Weights of a small GPT-style language model, trained from scratch on English Wikipedia: 4 heads of 32, tied embeddings.
Each number is 50 + 10 x the weight over its row's rms, rounded and kept within 0 to 99. Layers, rows and columns count from 0. The size before them is the row's rms in percent of the matrix's.

# k: layer 5 attention key, 128x128, rms 0.147, rows 89-127, columns 64-95
# q: layer 5 attention query, 128x128, rms 0.154, rows 90-127, columns 64-95
# v: layer 5 attention value, 128x128, rms 0.133, rows 64-125, columns 64-95
# o: layer 5 attention output (transposed), 128x128, rms 0.112, rows 64-124, columns 64-95
k89 112:63 60 58 59 43 50 31 41 48 61 44 44 47 66 56 70 45 58 48 24 62 63 42 55 56 40 45 55 48 34 67 69
q90 098:53 51 51 55 57 73 57 45 40 72 46 55 68 35 53 53 53 43 48 56 50 60 60 54 59 53 63 40 67 26 41 35
k90 098:60 37 54 61 48 64 30 57 51 46 47 46 53 52 66 56 38 61 28 55 53 32 56 51 61 69 56 50 43 53 51 32
q91 100:57 45 54 42 40 41 58 51 41 38 29 47 48 59 61 26 36 36 42 56 51 56 51 52 37 61 48 50 45 46 63 37
k91 090:38 50 53 52 54 46 61 52 46 52 52 44 48 54 44 41 49 47 44 52 40 29 46 39 35 70 53 54 43 42 46 49
q92 113:59 50 35 48 50 47 55 46 51 45 60 57 37 55 73 51 45 61 39 58 64 46 41 45 50 42 63 53 41 35 62 26
k92 104:39 52 45 60 44 70 52 55 52 40 73 53 53 45 46 62 48 45 64 51 46 58 41 51 49 46 36 47 55 59 56 60
q93 101:58 67 50 49 47 45 58 60 52 67 45 30 39 54 73 27 46 40 69 33 42 41 52 47 55 41 32 48 39 52 49 43
k93 098:40 48 54 49 62 45 44 65 41 48 58 59 41 48 69 39 49 38 48 38 42 50 46 56 54 37 55 49 49 54 40 62
q94 108:44 45 28 59 40 44 70 57 41 60 40 58 47 52 44 45 60 46 58 53 59 43 57 53 37 55 28 57 40 62 56 47
k94 107:42 49 60 51 64 72 40 45 40 41 53 46 57 60 38 35 57 47 49 42 41 48 44 49 52 61 48 68 36 61 57 42
q95 109:45 52 65 48 55 48 42 44 66 48 44 41 47 48 44 42 39 49 37 44 45 58 62 46 66 67 44 49 37 55 52 47
k95 109:53 44 76 39 57 49 43 69 65 46 37 60 45 57 47 35 43 64 51 48 33 45 50 53 52 52 48 65 57 41 64 61
v64 096:36 55 60 50 41 42 55 58 41 48 46 33 44 52 34 48 39 45 48 43 41 63 41 65 44 57 71 45 56 65 07 48
o64 085:51 45 53 34 63 53 49 43 50 63 55 42 32 39 45 60 61 48 61 48 55 38 61 49 53 39 39 62 62 44 62 45
v65 100:44 47 50 53 39 45 46 55 46 45 42 38 63 42 51 69 57 51 45 46 45 55 52 56 61 49 32 62 35 43 53 34
o65 101:66 41 51 21 70 48 49 51 43 62 48 55 57 59 63 38 41 50 67 56 59 54 60 52 50 46 47 41 44 61 42 60
v66 094:54 41 70 64 50 40 43 49 62 45 36 53 62 44 47 43 63 45 46 57 36 45 55 46 65 49 46 46 50 44 46 59
o66 092:50 61 30 46 47 79 53 55 32 44 50 66 46 52 43 63 36 52 46 52 47 55 41 64 51 66 55 58 42 61 56 48
v67 095:62 53 57 43 49 36 63 56 40 65 53 55 50 64 42 62 44 55 56 45 47 30 33 60 28 62 51 50 48 70 58 52
o67 102:59 48 49 51 43 50 28 36 38 71 29 44 65 40 55 51 31 54 29 63 56 56 45 40 73 33 56 49 54 40 51 44
v68 096:50 77 49 61 51 47 48 52 40 37 51 37 43 40 41 55 41 64 54 33 64 53 45 39 28 49 52 37 49 40 38 56
o68 096:48 33 64 48 47 51 49 63 48 60 50 46 43 56 37 42 56 29 61 56 63 34 59 23 45 42 47 41 41 60 60 45
v69 110:37 42 42 45 41 61 67 46 50 45 44 37 47 43 53 53 42 17 42 51 58 70 43 32 63 56 45 53 57 57 32 59
o69 108:39 50 45 47 64 57 50 39 45 43 50 51 34 40 36 47 27 52 54 42 55 43 55 52 42 45 57 49 63 29 51 48
v70 100:53 53 47 64 45 41 49 52 53 55 31 62 64 57 39 50 53 60 30 42 55 41 51 59 43 54 59 68 43 32 56 50
o70 103:52 60 58 37 65 52 53 46 46 42 66 32 50 38 39 42 48 33 41 43 54 62 51 44 50 49 33 49 25 48 45 51
v71 106:42 44 41 41 56 58 56 67 28 30 63 51 52 60 44 63 60 59 53 57 53 45 65 53 46 53 62 44 63 41 58 59
o71 108:61 52 51 42 55 44 42 45 63 62 52 51 46 35 70 49 39 56 33 49 38 47 47 52 59 50 52 38 47 36 60 41
v72 105:40 69 44 40 56 56 52 36 57 48 53 44 45 51 57 40 56 41 47 61 56 59 46 39 50 56 54 46 45 54 40 36
o72 101:56 41 64 57 52 54 50 71 40 53 53 45 52 59 42 55 39 39 56 32 42 41 41 48 49 62 52 41 48 36 42 52
v73 099:49 52 49 42 57 29 60 54 47 43 40 49 54 70 30 77 44 59 59 63 37 43 52 59 50 51 66 64 52 51 65 46
o73 104:50 52 55 44 48 59 35 37 41 50 51 52 43 52 64 27 57 56 38 48 51 64 43 42 60 46 29 32 48 60 46 55
v74 104:64 66 58 27 41 53 61 31 42 72 38 51 61 70 42 31 49 47 39 47 44 42 59 49 43 43 68 38 53 43 46 67
o74 102:26 39 53 69 75 41 49 67 61 40 36 39 41 57 47 57 45 41 47 70 35 40 42 50 42 63 43 65 51 48 47 43
v75 105:57 41 31 51 39 53 62 58 75 42 54 67 27 46 39 52 47 54 60 50 44 57 53 65 43 47 52 38 41 61 36 56
o75 111:53 70 53 54 51 56 37 42 43 61 47 43 72 43 42 50 64 56 38 62 36 45 56 46 44 27 37 65 60 48 66 47
v76 094:43 36 45 36 44 54 54 55 48 68 45 52 52 31 45 47 49 35 37 45 50 54 62 75 43 42 51 44 40 35 52 59
o76 100:51 59 50 65 59 45 51 38 55 37 39 41 55 43 42 59 51 63 48 45 65 45 52 62 31 70 30 59 37 63 45 42
v77 104:57 53 38 58 56 62 69 67 53 58 68 51 58 48 53 36 45 49 42 52 42 61 41 41 72 48 22 54 49 54 45 50
o77 105:52 54 51 60 65 44 52 34 34 47 43 49 47 56 51 51 38 65 58 42 54 55 44 42 38 63 73 45 53 43 59 46
v78 105:61 55 51 36 58 49 41 65 57 74 61 34 61 56 48 49 45 63 44 67 53 46 39 51 39 45 39 52 48 59 56 55
o78 106:59 50 48 55 55 45 47 48 37 48 59 64 43 33 54 68 58 56 48 46 54 56 52 49 47 45 61 50 52 48 39 36
v79 103:53 62 35 40 18 59 50 49 61 51 51 47 54 60 67 45 50 58 49 41 44 40 43 52 59 66 40 48 49 62 59 63
o79 104:60 39 59 41 60 45 51 56 55 47 46 46 66 42 38 59 55 49 44 55 45 51 30 46 59 29 67 47 46 43 56 37
v80 108:38 45 56 53 31 56 64 31 49 39 47 38 48 41 61 52 44 54 48 40 70 68 46 43 44 43 42 59 46 47 28 77
o80 110:63 39 50 39 60 35 32 62 68 52 52 52 52 31 31 61 43 50 50 70 65 25 48 54 43 51 51 53 47 54 57 40
v81 111:48 45 26 51 37 62 66 72 48 50 51 57 44 40 50 40 35 32 48 43 46 43 55 55 64 49 63 62 28 62 46 51
o81 114:45 54 47 58 41 45 60 24 51 38 37 49 54 29 54 49 42 72 52 63 64 69 53 53 33 49 32 33 62 52 64 46
v82 119:56 56 49 44 46 63 48 54 41 39 49 43 36 69 58 48 39 59 60 36 62 59 49 40 44 50 60 61 57 59 56 54
o82 115:56 43 54 57 37 31 47 48 50 63 48 53 44 36 48 54 55 52 51 62 35 27 40 53 55 37 53 40 51 49 54 35
v83 100:51 45 40 50 54 34 48 57 45 55 38 56 35 52 38 53 36 56 46 43 56 32 47 40 63 60 52 62 54 37 57 42
o83 103:45 57 59 67 35 52 41 53 48 60 58 48 52 58 61 45 63 38 45 52 43 60 57 50 60 52 55 43 41 68 76 55
v84 095:39 57 49 49 48 53 46 54 40 47 60 57 40 47 49 59 67 54 66 51 56 39 41 56 47 42 60 50 36 43 49 62
o84 095:56 48 51 52 62 58 49 36 49 46 33 52 55 45 41 54 37 62 46 57 40 46 49 39 63 57 48 62 72 48 38 64
v85 095:43 47 37 50 60 61 49 39 56 42 53 51 36 56 50 46 47 41 52 59 57 41 56 44 54 51 62 51 43 33 55 56
o85 099:56 66 45 55 41 37 51 70 60 43 47 65 52 26 57 62 51 54 51 59 62 60 53 51 57 68 43 50 59 52 57 47
v86 093:40 55 50 70 58 37 34 58 66 55 52 46 48 37 47 58 47 45 42 44 35 49 56 44 72 48 54 50 39 51 61 61
o86 096:57 60 62 43 51 42 65 48 33 41 51 48 57 51 58 51 75 46 64 48 67 48 55 48 34 57 43 54 51 43 46 51
v87 102:33 58 51 59 49 35 62 44 41 52 58 57 19 52 51 61 25 60 56 47 33 63 50 52 40 70 46 32 42 47 38 57
o87 111:46 46 71 39 39 39 35 36 54 53 45 48 73 37 57 27 65 39 45 45 40 33 53 47 59 47 54 58 65 63 51 27
v88 105:52 50 66 48 61 51 56 40 47 51 47 68 40 56 53 48 62 44 48 53 67 70 35 66 44 45 46 70 61 47 49 61
o88 101:45 43 47 49 50 71 42 53 58 59 40 45 51 50 55 51 32 47 56 42 31 37 54 45 39 57 50 44 41 42 52 38
v89 107:36 65 38 55 52 39 60 31 47 56 48 50 55 43 36 59 51 34 64 49 54 42 43 57 57 73 35 46 46 44 43 44
o89 106:51 35 77 45 46 48 33 65 35 39 38 48 47 66 29 42 51 36 45 51 54 44 67 53 42 52 60 58 49 46 53 32
v90 111:52 48 50 49 42 56 61 62 33 45 27 43 43 42 38 41 57 44 45 52 49 68 53 45 39 36 63 72 52 45 55 55
o90 114:45 36 63 56 39 49 39 37 73 47 56 60 54 50 55 56 44 59 45 49 46 59 53 40 51 51 54 28 53 55 46 44
v91 105:55 37 41 48 45 49 36 55 52 32 68 37 34 41 43 60 49 56 32 55 40 47 30 46 56 59 39 39 38 54 57 54
o91 106:42 50 59 62 55 44 57 52 40 60 38 62 51 52 54 47 44 60 58 54 42 61 65 52 49 43 54 75 61 52 58 41
v92 099:54 71 45 51 34 53 41 42 39 58 45 46 57 55 57 52 43 51 64 39 43 58 46 38 44 53 42 53 59 53 51 46
o92 102:57 30 50 38 70 62 51 59 68 50 45 41 51 58 48 53 49 61 69 39 56 50 41 65 45 48 47 60 43 55 37 61
v93 111:41 48 52 55 48 62 30 52 55 68 30 56 55 42 41 41 57 52 43 52 54 53 54 52 55 44 46 51 62 50 40 28
o93 117:57 39 43 54 44 46 67 54 51 47 53 44 51 51 58 54 44 57 49 45 47 52 36 51 38 56 39 69 40 68 47 77
v94 116:45 41 61 30 44 62 43 40 63 45 50 53 52 67 54 44 42 45 52 69 68 59 37 28 54 47 18 38 56 52 45 63
o94 108:64 38 50 58 87 51 49 56 57 64 66 46 49 60 42 56 53 43 35 46 30 46 48 57 48 48 71 65 54 35 39 41
v95 112:46 64 41 46 47 48 38 51 39 47 37 55 46 52 36 57 58 58 58 27 54 54 49 46 42 36 47 60 24 54 50 44
o95 112:59 55 47 65 53 31 55 50 69 48 48 46 59 46 34 45 64 46 67 51 58 54 68 40 50 54 52 45 54 53 48 43
q96 106:41 58 60 68 58 58 52 48 61 32 46 42 34 51 48 54 32 48 55 63 33 31 32 50 44 66 40 46 44 40 39 40
k96 098:39 48 66 51 50 64 55 67 46 32 30 61 53 56 45 52 34 38 66 62 32 36 54 60 56 52 60 59 35 39 46 28
q97 107:51 61 62 70 43 52 58 34 37 56 48 33 58 40 53 48 54 48 43 56 49 47 55 54 48 65 53 49 49 46 64 67
k97 106:56 66 65 52 46 44 49 36 42 40 49 47 46 38 51 46 49 49 48 66 42 43 57 58 49 51 45 27 50 44 53 59
q98 120:58 58 44 45 33 45 45 51 55 53 40 74 55 30 51 56 60 66 46 58 73 58 54 44 40 46 57 32 52 41 66 41
k98 115:55 64 57 47 36 57 52 63 42 70 40 54 58 59 42 46 53 59 46 70 34 67 52 41 41 37 38 32 49 58 62 45
q99 116:58 51 46 54 43 59 67 37 41 41 61 52 50 47 53 54 53 52 50 45 59 67 60 43 46 42 39 69 60 47 50 73
k99 114:54 58 37 40 43 51 41 54 77 48 40 59 44 43 62 50 54 35 67 43 53 52 69 46 49 58 45 31 47 60 41 51
q100 109:60 73 43 50 37 52 57 40 56 34 49 50 57 58 36 59 44 37 44 60 44 68 65 45 46 59 64 47 51 35 55 29
k100 112:69 60 38 59 54 55 57 36 50 40 51 57 60 51 40 57 49 65 42 72 46 47 71 60 53 40 57 60 55 42 59 43
q101 115:58 38 39 60 45 57 38 68 36 46 56 63 59 66 36 53 41 59 43 52 45 43 46 46 68 52 58 55 41 46 59 38
k101 108:73 56 62 39 52 67 21 53 60 53 51 55 48 58 38 48 37 45 60 37 36 52 25 54 42 39 46 55 46 46 54 57
q102 102:43 46 56 52 57 61 42 18 58 59 40 64 53 38 55 37 56 57 62 46 49 57 57 43 59 45 55 61 57 32 44 67
k102 105:62 56 62 54 56 47 33 48 72 49 64 55 46 40 52 49 46 35 67 68 42 45 59 69 50 48 52 45 52 44 39 40
q103 105:55 63 39 37 47 53 54 50 61 35 35 63 68 63 72 61 46 32 37 60 41 42 59 58 43 52 61 49 47 67 50 45
k103 096:53 48 63 49 62 56 57 45 40 39 60 59 62 57 54 59 49 39 54 56 34 56 44 48 37 42 44 54 47 52 38 47
q104 114:47 52 39 47 36 55 52 51 42 54 57 56 36 57 63 61 57 70 53 53 51 56 48 43 65 41 33 66 58 65 48 66
k104 111:57 28 50 53 43 55 33 46 54 49 67 42 44 57 64 50 63 49 54 54 44 65 49 57 69 40 61 50 45 62 43 52
q105 118:46 33 42 53 47 55 40 60 51 67 39 57 47 62 49 69 50 55 45 46 44 47 45 60 45 49 59 45 43 41 40 53
k105 114:38 50 45 44 57 37 48 49 49 50 63 60 61 68 44 64 37 51 51 50 32 50 32 46 51 54 52 42 46 57 53 54
q106 108:42 58 40 44 22 64 49 51 40 54 44 46 40 50 48 59 28 81 42 59 48 50 47 52 57 55 50 47 40 47 62 45
k106 104:45 69 38 50 35 63 48 33 59 36 45 45 59 63 55 53 40 59 34 65 49 60 29 59 60 49 64 50 42 49 44 61
q107 103:36 41 40 52 54 48 58 46 67 64 40 58 45 47 60 48 45 37 66 59 48 34 51 67 55 52 49 57 38 67 63 62
k107 104:50 59 48 56 67 42 44 48 73 59 44 57 66 41 47 34 26 47 65 59 50 47 52 42 52 61 48 50 51 69 57 50
q108 111:29 35 51 53 51 70 53 41 50 56 48 42 57 50 41 59 33 47 47 48 46 58 40 57 52 45 67 40 38 29 35 53
k108 114:46 36 52 58 44 57 56 54 51 43 47 49 57 59 32 51 45 39 48 46 54 50 53 50 53 33 67 43 40 50 38 39
q109 112:60 43 47 42 39 49 40 49 46 43 67 59 38 46 54 47 52 57 57 49 51 51 52 65 52 39 57 33 58 42 54 41
k109 114:64 43 35 41 32 46 31 55 45 51 55 62 64 49 60 61 68 57 52 58 35 54 47 49 50 36 58 46 52 33 72 40
q110 119:45 53 51 48 37 59 45 40 45 61 48 51 45 52 33 50 59 59 56 49 36 52 42 65 77 38 47 38 51 54 57 73
k110 113:59 57 56 41 43 22 60 50 43 52 36 39 59 38 60 53 62 55 53 62 49 52 45 43 56 30 62 49 47 45 53 74
q111 124:45 57 62 36 58 62 27 64 56 51 44 46 51 54 54 53 35 34 53 48 40 50 46 62 53 42 71 53 43 59 56 40
k111 118:65 48 58 59 48 23 48 54 46 50 41 51 61 40 46 64 34 50 43 52 47 43 42 58 53 47 73 70 59 41 58 41
q112 117:62 61 44 35 52 53 57 55 49 54 50 47 52 29 71 62 50 38 54 62 34 52 51 47 59 36 48 52 52 34 53 35
k112 118:78 56 61 45 53 48 41 50 37 48 66 42 71 51 50 67 45 38 48 49 49 64 67 47 64 48 52 39 44 36 44 55
q113 112:54 39 57 29 49 47 55 45 54 48 51 60 49 50 44 43 47 35 65 41 52 24 50 27 51 54 55 45 51 70 56 48
k113 116:50 41 49 60 32 54 49 38 38 54 47 56 45 34 36 56 60 57 46 62 48 49 61 38 29 76 50 50 49 63 56 60
q114 100:55 43 38 54 66 53 66 49 42 77 47 31 70 47 46 40 48 53 45 46 53 59 61 59 38 58 52 60 55 55 41 55
k114 100:56 54 60 50 52 63 47 38 65 47 47 40 62 47 33 52 50 51 55 41 52 68 64 41 41 65 68 36 51 48 24 60
q115 108:54 34 61 53 63 46 58 59 36 57 51 51 58 41 46 44 55 58 55 46 41 55 26 58 54 70 54 57 53 52 66 61
k115 112:52 23 63 44 54 52 49 54 58 57 51 26 57 35 41 49 57 28 45 54 49 34 65 37 55 59 70 23 51 34 55 59
q116 109:51 60 49 51 53 43 63 74 42 51 54 63 47 43 34 40 49 60 56 40 57 48 49 62 32 63 42 62 73 47 41 63
k116 113:55 54 36 47 60 45 64 59 53 47 36 58 45 54 43 44 39 54 43 48 35 27 54 41 56 51 59 43 51 55 59 36
q117 126:53 48 43 60 73 37 57 48 55 39 53 37 62 52 61 59 66 55 35 49 42 49 58 69 53 41 37 55 53 49 59 27
k117 121:50 43 62 42 72 54 53 44 50 60 48 42 45 58 58 75 68 72 32 43 35 57 54 44 58 43 52 57 37 48 37 44
q118 109:39 57 37 52 38 40 58 26 40 49 46 50 59 30 40 60 56 63 27 59 45 42 57 36 48 37 63 49 65 66 55 43
k118 116:39 45 32 57 44 38 48 29 52 50 49 42 53 52 46 61 61 43 43 66 55 46 50 56 50 17 62 41 69 47 46 48
q119 106:50 55 44 59 62 49 39 47 69 40 61 48 44 38 59 54 49 47 59 52 68 68 43 65 57 62 54 57 36 39 57 59
k119 105:51 60 43 38 39 61 61 75 65 52 66 73 43 42 40 56 46 42 50 66 34 54 47 58 59 66 48 62 35 37 38 38
q120 117:48 52 55 45 33 43 50 59 42 75 45 49 50 52 58 37 63 55 42 68 65 38 54 42 37 59 41 56 46 55 55 41
k120 108:49 58 41 47 44 53 44 47 50 58 57 36 58 37 44 45 69 28 45 50 50 36 73 58 41 42 51 53 41 77 53 41
q121 110:43 52 47 48 57 48 43 52 44 32 42 58 70 47 37 75 40 60 40 48 43 48 60 50 55 52 51 50 45 42 60 47
k121 106:37 45 45 50 57 47 40 45 61 48 43 51 76 45 55 51 44 63 45 50 38 47 59 56 74 30 49 43 39 38 57 53
q122 115:34 54 43 51 53 37 53 52 36 56 46 41 48 62 59 43 53 50 46 58 49 66 61 38 56 54 52 43 51 50 47 36
k122 107:26 58 42 64 46 46 49 61 43 42 53 37 35 57 52 52 65 58 34 38 56 64 38 51 57 40 37 62 50 53 65 41
q123 107:44 59 52 48 57 58 48 56 45 52 44 45 61 57 55 45 55 57 61 64 37 51 59 35 79 54 64 43 74 49 63 46
k123 104:51 49 38 49 61 42 54 46 55 58 41 34 44 73 52 53 55 48 45 75 51 40 54 44 56 48 47 64 55 48 42 44
q124 110:64 41 45 56 57 40 41 44 48 45 40 51 61 44 46 50 51 63 42 53 53 61 47 59 44 37 60 57 62 48 56 57
k124 112:67 50 54 35 54 46 34 61 47 46 30 47 46 54 58 60 55 47 35 60 47 51 48 50 41 35 69 40 44 44 48 46
q125 114:47 50 42 48 42 48 46 34 41 43 55 46 46 46 50 33 45 46 58 35 52 28 63 65 48 50 42 59 57 60 49 37
k125 113:36 46 46 57 43 40 60 48 42 62 69 59 44 45 56 48 43 57 55 55 52 59 55 40 49 68 36 47 53 38 63 38
q126 127:33 55 67 42 37 40 27 65 68 45 53 56 40 46 60 59 39 45 53 54 50 28 61 49 47 51 39 30 66 44 56 53
k126 122:36 51 39 61 43 34 53 40 66 46 49 57 49 29 36 48 35 64 52 65 61 57 47 54 42 50 22 56 69 46 51 45
q127 104:54 53 42 57 57 39 69 63 44 42 73 48 60 51 50 78 55 64 61 36 54 53 32 42 48 37 63 63 52 51 50 48
k127 104:57 46 50 56 57 61 49 44 61 49 71 48 39 58 56 44 51 39 54 36 54 45 57 38 60 38 67 43 36 48 55 55
v96 100:57 36 48 52 41 53 61 60 59 47 57 48 65 33 45 48 44 57 49 46 64 46 52 39 62 39 46 41 40 42 34 72
o96 103:40 70 65 58 62 47 52 38 59 51 33 32 49 58 62 43 45 37 53 50 58 48 43 67 56 53 53 58 60 60 53 41
v97 092:41 64 31 46 35 55 41 56 52 37 55 56 55 60 43 48 30 61 39 39 47 46 45 57 53 36 45 63 62 58 45 51
o97 091:47 37 75 43 65 51 53 42 48 49 59 44 35 52 52 51 49 27 63 55 43 38 39 50 44 55 53 41 25 38 64 60
v98 099:42 56 49 47 52 41 48 47 43 61 43 32 55 48 62 51 65 83 33 48 49 46 62 61 35 50 67 75 52 66 53 38
o98 100:56 39 62 55 47 56 46 53 53 42 53 67 59 38 50 41 30 38 65 47 44 48 41 37 43 70 32 27 56 48 49 58
v99 109:55 47 44 58 63 48 57 49 45 35 46 66 54 74 60 57 39 53 52 38 50 44 50 35 57 55 53 41 57 54 47 59
o99 110:32 46 61 36 48 42 57 49 42 58 50 25 51 40 41 35 69 45 39 58 44 58 43 42 46 53 40 42 39 56 61 39
v100 099:54 47 41 41 55 55 46 60 43 56 47 30 42 48 55 59 57 45 12 42 41 62 43 49 38 48 55 45 50 58 48 49
o100 098:44 42 54 55 78 45 61 48 48 39 44 55 36 41 46 46 52 55 57 61 62 37 53 44 44 60 30 60 47 43 47 56
v101 098:35 40 39 38 63 40 46 45 59 27 62 71 39 39 45 50 44 37 48 52 53 65 42 61 45 45 53 63 52 37 52 51
o101 101:46 47 55 73 50 52 54 63 36 66 42 37 49 57 45 47 42 59 34 53 46 34 50 34 44 63 51 35 46 66 58 63
v102 106:35 55 44 31 58 52 54 41 61 53 46 49 71 45 43 69 54 68 51 39 49 53 55 65 52 46 44 69 58 59 43 30
o102 103:63 62 62 58 29 44 40 51 52 33 46 49 49 52 44 38 49 31 51 47 54 33 63 40 26 57 34 49 41 53 56 65
v103 101:61 42 37 42 46 41 60 54 35 55 54 30 45 53 50 34 43 57 51 30 35 46 57 73 49 50 56 58 39 54 65 53
o103 095:45 47 65 44 41 57 31 49 50 51 49 51 64 45 30 55 47 47 55 68 48 44 43 34 46 54 53 45 48 52 41 50
v104 107:54 49 49 67 41 48 58 42 50 35 50 49 51 66 53 28 58 55 52 38 52 28 49 54 68 54 42 43 49 45 51 57
o104 105:51 40 58 47 52 55 38 65 57 57 52 54 56 42 51 58 34 30 51 51 57 64 51 53 55 52 50 58 40 47 44 45
v105 103:59 52 52 79 43 53 33 50 43 64 54 62 42 54 53 62 57 50 38 44 68 43 49 68 51 42 67 80 49 50 30 47
o105 102:42 43 64 32 38 38 66 52 43 35 46 50 56 37 41 45 46 61 65 52 46 42 21 33 56 56 52 46 39 54 67 55
v106 108:54 45 66 60 54 55 43 67 66 52 51 55 43 65 41 41 61 65 53 61 49 39 34 69 43 61 37 48 53 49 49 53
o106 107:55 57 50 43 49 40 44 25 33 54 57 58 34 38 61 52 48 32 59 31 63 53 65 38 63 38 48 59 53 55 54 44
v107 101:44 50 48 54 47 39 43 56 49 40 37 68 45 57 53 41 47 49 59 36 51 52 41 69 49 50 61 53 32 51 30 47
o107 104:52 63 45 50 59 61 58 47 51 52 52 42 63 47 67 61 36 59 51 64 53 62 59 33 56 40 46 45 57 54 45 76
v108 098:50 44 59 31 42 61 57 54 65 53 38 65 54 70 56 68 41 49 58 38 57 40 47 61 36 39 45 36 48 39 51 50
o108 103:55 57 48 57 62 38 57 49 45 38 73 34 54 42 48 51 55 43 52 51 48 48 56 48 32 44 66 60 56 73 43 51
v109 088:63 67 59 47 54 24 63 55 59 50 46 48 53 51 53 45 43 24 52 54 39 56 52 41 63 42 57 70 46 70 50 49
o109 092:45 40 61 52 49 69 47 45 48 55 65 58 31 42 53 55 42 61 49 55 67 49 60 56 54 51 55 40 48 37 48 40
v110 094:50 35 49 54 42 43 46 63 45 44 50 46 50 53 62 40 49 49 44 54 59 32 59 47 47 51 47 47 55 51 34 50
o110 094:53 82 47 55 56 45 66 27 50 64 42 54 38 38 49 47 53 52 51 58 44 52 41 60 50 47 23 66 59 46 37 54
v111 098:40 36 65 48 68 61 51 53 62 64 46 43 58 52 37 56 43 46 49 61 45 64 55 48 41 48 33 50 54 46 46 46
o111 102:57 62 27 56 43 37 60 49 56 35 64 46 58 54 56 60 81 51 57 55 62 57 47 54 51 59 51 40 57 47 56 46
v112 112:42 65 50 43 62 70 36 45 56 53 56 39 22 49 67 47 50 60 54 53 70 54 43 44 59 39 33 47 49 69 61 45
o112 108:50 43 41 49 35 47 51 45 51 41 32 62 73 67 38 52 63 46 46 41 57 59 38 53 54 56 58 36 57 54 58 48
v113 099:61 48 30 61 56 52 41 54 65 32 48 57 55 45 57 58 39 45 48 43 45 34 42 55 40 74 55 57 47 55 63 63
o113 100:51 54 54 47 30 60 47 47 35 64 48 39 43 45 52 53 59 45 48 56 70 55 61 52 57 18 57 51 58 52 28 53
v114 098:49 58 48 44 56 41 67 51 61 38 64 46 55 64 63 52 55 40 48 52 47 56 41 55 48 36 37 59 53 51 41 44
o114 095:43 51 41 63 53 60 38 42 46 62 40 55 58 46 41 65 37 64 50 59 56 48 55 56 63 58 58 35 50 49 71 60
v115 107:58 54 45 54 60 47 56 52 62 55 53 53 53 34 63 54 41 49 51 50 64 62 49 71 37 47 53 54 32 53 53 56
o115 105:50 34 42 61 40 49 35 39 39 36 45 37 43 48 51 49 51 44 49 52 54 25 38 55 51 56 50 37 77 48 59 66
v116 099:41 39 49 53 52 36 60 68 56 57 48 46 59 50 49 86 51 42 44 36 56 41 39 43 39 37 49 62 40 58 66 61
o116 099:50 42 48 55 56 45 52 39 50 36 43 49 36 54 40 32 50 54 58 48 36 41 55 56 46 67 44 49 65 59 44 59
v117 087:35 50 52 44 58 76 54 41 43 35 48 38 44 54 49 61 52 52 32 63 50 31 67 34 60 61 52 51 57 47 63 49
o117 091:58 55 45 52 38 27 54 40 63 62 42 66 47 52 59 48 51 48 51 30 45 47 44 57 46 39 66 58 32 46 39 58
v118 107:62 55 38 72 49 64 62 67 60 46 47 47 44 31 70 65 71 60 41 43 41 41 38 61 48 35 62 53 54 50 55 36
o118 105:52 45 41 38 62 53 55 37 35 33 41 64 51 52 36 51 30 38 63 40 64 42 43 56 19 69 44 48 64 44 41 57
v119 106:56 66 37 58 41 53 66 49 58 62 65 51 54 46 56 42 41 38 30 37 43 49 56 59 49 53 40 60 32 38 43 71
o119 115:48 41 47 32 63 37 31 49 50 35 27 45 50 77 47 51 47 56 63 61 43 25 46 36 62 52 59 45 48 52 55 35
v120 100:47 67 43 45 26 63 64 44 44 71 53 63 58 50 56 48 65 57 40 64 59 40 72 37 40 57 64 51 45 44 47 61
o120 099:59 49 59 56 57 30 44 60 35 40 54 49 54 53 42 51 43 43 50 49 39 66 45 47 54 43 45 42 40 63 65 51
v121 106:63 46 52 39 37 58 61 51 56 33 51 39 44 49 48 57 53 45 51 68 46 62 59 53 46 66 32 36 54 49 38 48
o121 103:67 37 47 59 53 51 31 39 62 68 52 63 65 55 39 40 69 67 60 39 46 45 35 58 46 40 52 60 56 58 58 42
v122 097:58 47 52 43 56 47 44 60 30 46 62 62 39 47 53 31 38 70 59 43 47 41 48 57 60 35 32 47 69 45 58 40
o122 094:38 48 41 77 51 48 47 37 60 48 41 52 64 37 38 63 36 40 50 43 66 56 55 55 36 55 56 69 51 45 53 59
v123 108:41 51 46 55 59 57 64 61 46 39 46 63 55 54 38 69 66 47 48 66 52 38 66 63 58 58 66 58 51 61 50 40
o123 108:58 45 43 32 50 54 51 44 41 52 48 36 44 53 57 43 40 55 56 38 49 54 38 44 58 53 38 64 38 51 31 65
v124 099:61 50 62 26 42 37 46 46 53 59 33 61 54 48 44 59 56 58 62 69 36 48 57 48 54 54 64 63 43 50 41 55
o124 099:46 60 57 66 50 42 49 51 48 45 64 43 47 47 61 48 61 42 34 47 43 19 64 51 53 57 45 57 59 47 37 33
v125 098:48 42 34 49 27 63 49 60 52 49 35 51 49 42 45 43 56 52 65 57 49 51 43 66 45 55 49 56 45 59 39 54